From a checkpoint of a small transformer trained on Wikipedia.
Architecture: biases, untied embeddings.
Training: a variant of Adam for these matrices, 612M tokens, 4506 steps.
Each number is 500 + 50 x the weight over its row's rms, rounded and kept within 0 to 999. Layers, rows and columns count from 0. Numbers have three digits each. The size before them is the row's rms in percent of the matrix's.

# layer 9 MLP down, 448x1792, rms 0.0405, rows 203-302, columns 64-127
103:579450562501459524478426465452552439481570451459495482475520557511488558575600544447486519509555519479464457468462542568462516518471459514513425439483599453459443466486517480377524477517508494
102:447439575473514408530493556428515484486644529457457468459553458482375465501478500527483516501548592447465505489542523417430467515489508479424475409529525430444467484553602453453529490502466450
114:466457425463576567457470569473473591525524531519450539467429545567515396500418573508406530509495456509522578498509430486374484438424518508487513426425422516540597395508473514521526545571547508
087:490513529498535516473521462538554530560508433529405522509526511585524575508502496515505478431372509443569484480484532530501487495498497510634562435506602494485513543488503505512505446560507493
084:511497517539574490564622504460394545431484456593587487429498488556472502403458538521479411497473486551445488527459377565413481509473434534544525491561374512512470433467520492501520516535530495
108:565482467498482504460463496590474508523662525576457392512473384453462488567538443643484488434512569492441453543539526426427473430469520446428476463560383499526528514498481545470450532475520526
102:479485509535478437476531521513586452448403486420470569566663431453460522453420484531466481558468511504562518458481417551471458591492461473529489529551533525457489512484597476474538528525551445
080:530543467495487379491500496519499484430479489581483546549529547489534448460513487536507477511498484565518508555440456536550483502488494434562485540496558483585495564498499480559519492501535447
079:518507513528446410431530471490397444525439576491448500400479502537475563469430518449500435471454507540593403508517489478400548517487524528472508471489448491486512404523554488591487438590530532
101:511498502533451524512593537568468534528465501558445444484562530589467369518513575547489480497622502478456508456552573517488478527567496420526536499588474529422474522457518455423545425487524561
075:402446489508479436446495490600429518463530529508564488557522568527460484499413546555474534456577495448519471492483542650523449510517482507488518542595484478519453478470549482567505467529449591
102:469514500462485473569532529507542435523456544456485413483521520604512535536499517511473526578488476454451477613527507405416485534449507549562472534512527475478480441533390512498528536482547487
074:525459510494641434436575453541534424427371470607463548427565492468529510516636543499515513526512443475474491625457497510540467542445525474625473491531568533411494485627523481521428503499517511
080:547488510476436403474504497489524347507508504529436499463516422531441465511445528536525455608526434534536399455513462460587505524553487487459548461573483474516490452439460452554551535504479623
092:546518526502459473438563461573525475534374405400408488504457505497532526511462421571495522387499524556488525460491552447385515454600485508504516457463472476532541461452496624449492540440531442
111:542565521471523507555520502550505564620530540445470534458540605442513550537518531543419550466471507432526444567462479467540518502497494538544518452539520518617413491492516468543450387445536463
091:543501609506445577534435501527483453548484492452489471473479525502543477537467513551457474516467496511527558460439494541585504468521503447551473538478439549494484401393413563459456461405541419
098:511512536500461399501384493531627558513529526508496531426543514523518488442523486520573537451580503498499539497503564479502537473528517475441529498515408504575501419545597511426435478487427576
390:441504490410540527494494595440447517495445529498494431512512505496511505559498496544377476467546386434556506470397501492487399543483626592546563521573533526500488526508521522499466547515562446
077:519603541486529396359578476543513533512539447537636518447487533360590539529463482549475533595534499524522553418479336524463465469486430530507486509520461500590510506528589534476575500456426438
100:508514473501502485504399495573509458510462528401497496465482490550491556469467566550556551471511501406417464534492486486547517496480498552564530482517571544483458544456589456561444426534584573
112:475520558552461466461476442555435554448479493427511500504379547496499527511468492421460520466457539455471446545539536466451580508485518487574488426467535558505588485536469470543482411500549507
070:541532530469530393550463456535534421481638487520507508453570509466494447464485481516473508567587447461494432515541452453504465474577458480564555458475610482443522398530498572502550456555502537
095:509502474484374569624449517491498509400491570451516537505638492495538515613483382502503495481492511522528532428469509455462530439582537469623614447504497499521485458437497443597533486442435518
101:551467444490421487493574487447499419559490461359514425394485331503540457560477458491485545596476442553567508476530439486469529461486507549515601519588449422563431462464484564499444438521531358
108:453425493502519564557602475429499513488509478541570437578477521491511532573510531457492526516491518520521482520470466483506538471525530500592573424513413478552401465489497417428453552508540446
077:502523443498483498547491497539485459556537564543431381579592516562522483506557576443533447479441442509563616561456440508402551542500523483485465470417443500533490421460556474436522584452516437
081:492458576483538447500444510447419574457473516593464471546503556576510496471470500540508504563478491469506403442527494471519434594451512507399472490577408425549591401537520451582547474567482545
105:456517487468444545498424521507456530449543430421427488494463480601478448455508552511505488423504480431462580468512524564493490547445512473493547469456407486528459402517464471510508491505580485
121:431522493483579583475517509440466518505534521517504486506547519463528516534500483519485487616535428472571470438502488476507413509488492527490443535528476455542484607446499567492509524440547484
099:514442522539494509468552454508506475460496537567577468497600473490563534543595482575433464459472515529508437561519473508453461463435542427619404529504549485461455570452542530461533525535478473
078:481503440489510525419569523499509525451564374461548483473473555465568495593614482590448479461467490400537570581515458562460478591555495489504485426543410448501450502523550462520533533451488469
083:499568459524507510464471430522465411508499394616529514417531511470589471537484471502519492473462472557559548391477506468516518499544463531461625439452535568588516408474513540413511511496512494
077:494563628474505505472504486528472581459458509455627489515501474477476467457372471534532532477544520596499525557542495532507378509518508472526542527497581495520525494561476474522437463440576502
073:501451614503516552513451463575563515500487469524641551474454464438545468532484487555462434441507573495496521406435537477478559448449484509548565607480481509413452546516557541507513478467475559
099:515575494511604463512508487483525445533500495529487519446540493562565546613477519471454536492566526476442520446478455486529600435507509532570454393451535477495438399506378582417535526571545472
083:515413496510344605412530551554519492487480547465507524504483539523498443565383535549535536504532536491497516494520387526437409484531499558470536528472523413595440516461570409471474486423385429
075:553472466463586502549481526494546449492582584469582440525503485518635534600397541460501469482506468493478423461509529486586522563625487490502559532588543424609474517469532475459485581535493463
100:457511476519413487523519507545496531494386539459593495434530497527457495575511533499506506517512458522529542535483525426546499438514502481444379456501459526470468527550544497523526565465565462
089:506432515512543455527503459464549501539484452490579484526496535508468471473527573406506455459498484498506460557526519568543496514536499474550469514576444392465396524489477426474556477576629534
103:507476576514446454493477433450610538562525519381420506414503494395530468576583452480481559519517488500579505473422492537388539497503504432439448493471531478457505538508491515474475541542489511
108:579577494534520482445519502454604498502474445522425492515574487467496470563505458482517544629502475550569500437482476453574508507546501481533565552522488558483439572513537597553531466518506464
085:522532574509479442476434524478544563474423571508502479521537586472502512438497587548510471578603523429496484532514510490464544562403476452518506544498500466475570498516481574514559546460560418
066:465556580514465492443528521570536439578429500558503540497504413512518531512526523518499470504569507484586494549469471409415470462500521489436473436432466528503461440500539522465572593571530534
088:535423551536504386526564447479528461567466480451502504486409465571562505535496407509540438475459496468549422544520489510454452506475524481509471423531494531525390585518507478420506476443486477
101:518520501542449505412373513494551515510424527475626528444417460524500512486560468555484514463585519460455492485459567653491483448487483489471576467509451454517526504409532626538517450455503540
074:552561635464605518431520506553473399460473556592583565579508473446409541522497407580424510467512442484477543471489427500474503555415485509431509562482444413419509529506450460456464451495543484
105:509549441450378520465545535535459551559536532456469440497530529555457468470525523518455529443450484511602565570505435474429556542522486505434546393454519498419524521482576499511504470490526450
074:470605427471436475508492512541568456562473473578520457552417542503472434528469511524535467521498492551494509584506583497492464448494506532553525512448372433457479452486496504557549424503557529
088:506550583510445455454511426507559536462481514428461476522392469463421518547496477460514435424434523521433379517515489515497508452499450550528476523488415403595513437579495508466526469567459529
103:525494477512508518551525541524425498402542471504589516473518450451413505494438331535522471534482476553389456531512545531508429446527466547489475565534492602389489494448464432528480483418443588
100:437445465460467541500407521515445518586484490483534484431465502513399529362543469523558610486499471440468464532489347585402529522437508477521563521462541546546562442442539581509431493558486523
095:482487453481577591507540498519403540468595453519444556523423578484467425473457500482492487459438532485536586502464478602526477548462515561590504445487465390506401429551522470450560520482537486
100:500503438488449492478461482510480556527545576524504496457472454498462476443532526444511512445480489464478573566486502520525479529534520449460495404470481609458477455529505501429480402443517449
090:542588525515518493448491493520535385487505439537385538431557477480476464373452521412488470477506516545460481521448456634534498542453491559547516417459556588558546563428544547516436481522554499
101:552521509441412498549428579513451551592523540469543495541493481575480488567464533517496561532524464516485564538514535452466455433453489478524473504456569477525552436508452509581467502474436543
077:575533475516565493427519489513468531566457499556482470517395523534462592581484608482470570477513506517476503474503414599490519497454528457595556505573508498501492458495538537463531488518478429
072:466561427449480536525526490556492457445448530600467460515515501495561478546596518451463489606463436520453437465569567502467507480519521578555480441489564567439424573496518490519515517573532516
082:479518460511472464540449477580496497422511521502570515494586482476553486504489557548503507451471515475473567657498528433498501509519514479449504521524481511515587477457435468515459452550458584
094:580412436509604434543431497494447455497461514562480534449483462482593474580406463467489516514583500484523451399506571533542525507540512559505512519539556476532475446479513563579456590509576555
102:538532543485491415452483512522497532542522527555470514444497423584550381555516596476502548529491531521430621521516434492521490558507498489490463603519623426646460552508458421416497549592483469
110:504493501496451554595618536478475562472456461451469466493415524484560451567470496506468551462459481428531516479522413546464448583507475512460481525455532554496503445574464460623557537432415407
105:518478441493407623566504522531512524479556537446514530506435592497547352514424552427501475517510500502519516540526389417500495481505535508521574483543387496504493521543462486575496534509413485
094:516518609502481526514580495485531460518522553577493466576433453386474520394455479555492463464463534528416585557504551478594438459448525469465517473510522490549440468501479500404560507539496475
100:521526494484403432482499534458465545550535554446562419463539455544505446497442418494503569486594473547476429436495528538438455481515553574486419499498512510385440493461437430475529489525508561
099:553579460476547471579529489482468528511565492404417527522501491415537493451515467487512561556463435508476505488502541556580520551522489462479458566462608455426537449509352544575509467499509531
097:513583513452499501509535535466511533519581457613503487520401509553518466431440507489538461522438422450481429502507448509415476477491447514488506391446514469488566426562584479493502508540416417
154:511490539460533560540457564450477527455448476410487426536486487520517479602500480548408456414545432421557487464435503469467397542594571571504568505558538543458506536511502489558454540469530510
112:465528516500454397677497479469493515543518551527468471413415472580466466518592433506488518530526544498482515445524519511400516489552529518524387392490551494467459500510536425461517396508501514
091:560429492477437506481533531439514396511547510521498524513477529433510492477518416514549528508445498383545533440486569519553507502445495579546406529450501539445472460493442510565518493512424551
075:471585350552572527531542466533495556508464571354596540442550536477476494531490478572560401516496523472493426511489543483556571483576498365658563494514599516411499438598450462486508489485417482
098:505524532517473544486447528523444514425518415544465568488529570465439461585538517500510500469454507515493452504492552598492418453519482497504507538482535431543525496443489490544501544528502481
085:506488458509544612652449508502549451496423522522620496581477546407450518466620520511469493483599491507463545450538541553516413554509524489361569525594569411467618552456479579605458485536513498
110:482510579510518468509561491442606468457468415458585544532378580463507545473519449464472524558457516547517598461529442546465505455456485552542501553572455530496595488494482479453540428409463471
097:529523582451546548466421521539403479517502537434407424462444379489398511533505471559484509476459452579550526494514410505484474567493485491519549502467551374475433415606540430332570477451532503
092:516488528491498519524482506481459466427482558453524576441476481463460511461555553473501552580544544479452455551515482503523522463462497476554452486456560433433430518545444530526521508460425539
103:589560461497479599487553496431503430419494512545581434580562531563469526531547538517457538538494526519535446529476486565600494483571469500519602492564603571514398495553478456501551506521435530
108:458510396490521553685415509455507489552524531544567532595373457431457473531563492498432514513526489514488535508494546508544569570439472470522506492447540421537491533563520499427510555581519520
090:524565569544506522467555463452421447529473538531463506525450497544463600634459526497537586493363529499524509447505507527553466525449480492544518497475506465602459446482526560509540389519608508
083:477452449527514501568433524498438478494452501413474463526456552531550500541394569484547416590408468388550502513507431553489580499498520444583519464510545454516511535551494540446478476585544474
105:523368465499463493470595500519606539512575482453486441564458583516477457591565493484469415543502508528464404521511425491463518523669517458516490577467464536477515549485483424504579489419476549
108:587386445565424495456472453523451537439587462420462506504484548470474434460560398497488536451575479538431440470529508530567482506463559510509422543449500493428527605499419430443500535477522424
119:510477519517492478490506484472480442525536522428538507526508445537572568481454523494503507557424558517580508513549462534503560463480429506481437432482559533474502462470470483430472456406428524
081:595470534462489530459550493565425504529498528430418572479539528459438481563542437555485501523457565548455496466521539462543506519516426529332559605484509575449655524530494460459500539499450595
099:458517524477439537517539475500541458494392465487561526569587451478585546586503494566474436543541501522423510440503502375461519512490493470453536483565422534447534574539465552579577474403488604
075:414444517540525487473530441446558399488565559560547510493396536482533449548496464479437549471492541558460434484479537513467464588514507421531509485518469550441495553626494515479578419484393564
099:569454472490522590410411485451559534528475503499442483463501520496475502410425463438510621491465479500498480573454433478478518496441475545428418523450554468503492570588453489607486518528500364
067:507390375510587423520485528416564578542549581524516509472628420514414506347611451637512446556575493465494392535536541493372558523403443459535424519637585433468579536434520609397542456571434529
106:491413551537470500498527495584494423490507392501423407486513541545503501525453507538484541477474546373410503493520522417472429457473509487497491400500461512487578531495374496402497444607470521
083:559536523490507473534624504514520471391528510483520485475582554493493595554522428539480479496481456507391461522522467463524522532460520502457577623422421397569417514512568443507574522462503593
089:534479428544545448503596470529499429513470521591526544455506451439436492565510472414455540409562517466488495455483541518501488472496490435508538501506555640482518500499551483482445505444487484
097:507479408480477462471550527612453452525470534488525447513497592546547433498547526579485568437512439524420539465538505469474508530580460549500446509603416557538482545521548495508498498409500529
108:509560531517451444524519535448516479489488498535469571505489568453521375544541487451466564526512516494508558517573456564464537484499419520518515494409495555547586496516525511462436563559426483
093:534448523467374409532463560473530478496435575523460518545493528465539523496525426470532581423468471591569483587518405549453477512483527469511398495500509524547518401490569428550458539464430419
103:511554509469556486459471534486448521439491452573471525440427463618522449557530495443513530535468500576450585567499499604521429451563483494561470488464530548567503494514530527445537519684451506
081:454470488497506484578560537529536417437473505434457551577481494470563543496603349529517515523475490535530473518543481543639530536426470519526508453551382598516542476525511530473515420487546492
086:554463496465462410544473531532511492401502527508475539449562567482496443522535577521540484464587535453453503498479461451518547448473515490584537544499504583432612467572531535519559495430429489
103:482501513498478600521513515544468575496437466596500522448492507484561561479537414595492554381507502593473496448524567554566464546453510445473455527402509586399545537486516542455519533515486551
088:531511539510520576541550514478539474496572507592484483520477589445617578481455485549486436530594556507515468556501572496428529527491487487495515619513491539532500542560516403498557500468515440
106:566486554478488469502513543521516455387559486472473515490463513527505519465510513484511439548519514564548583553508519584454511478504462502470455655529519509459532489576508498546461511430498542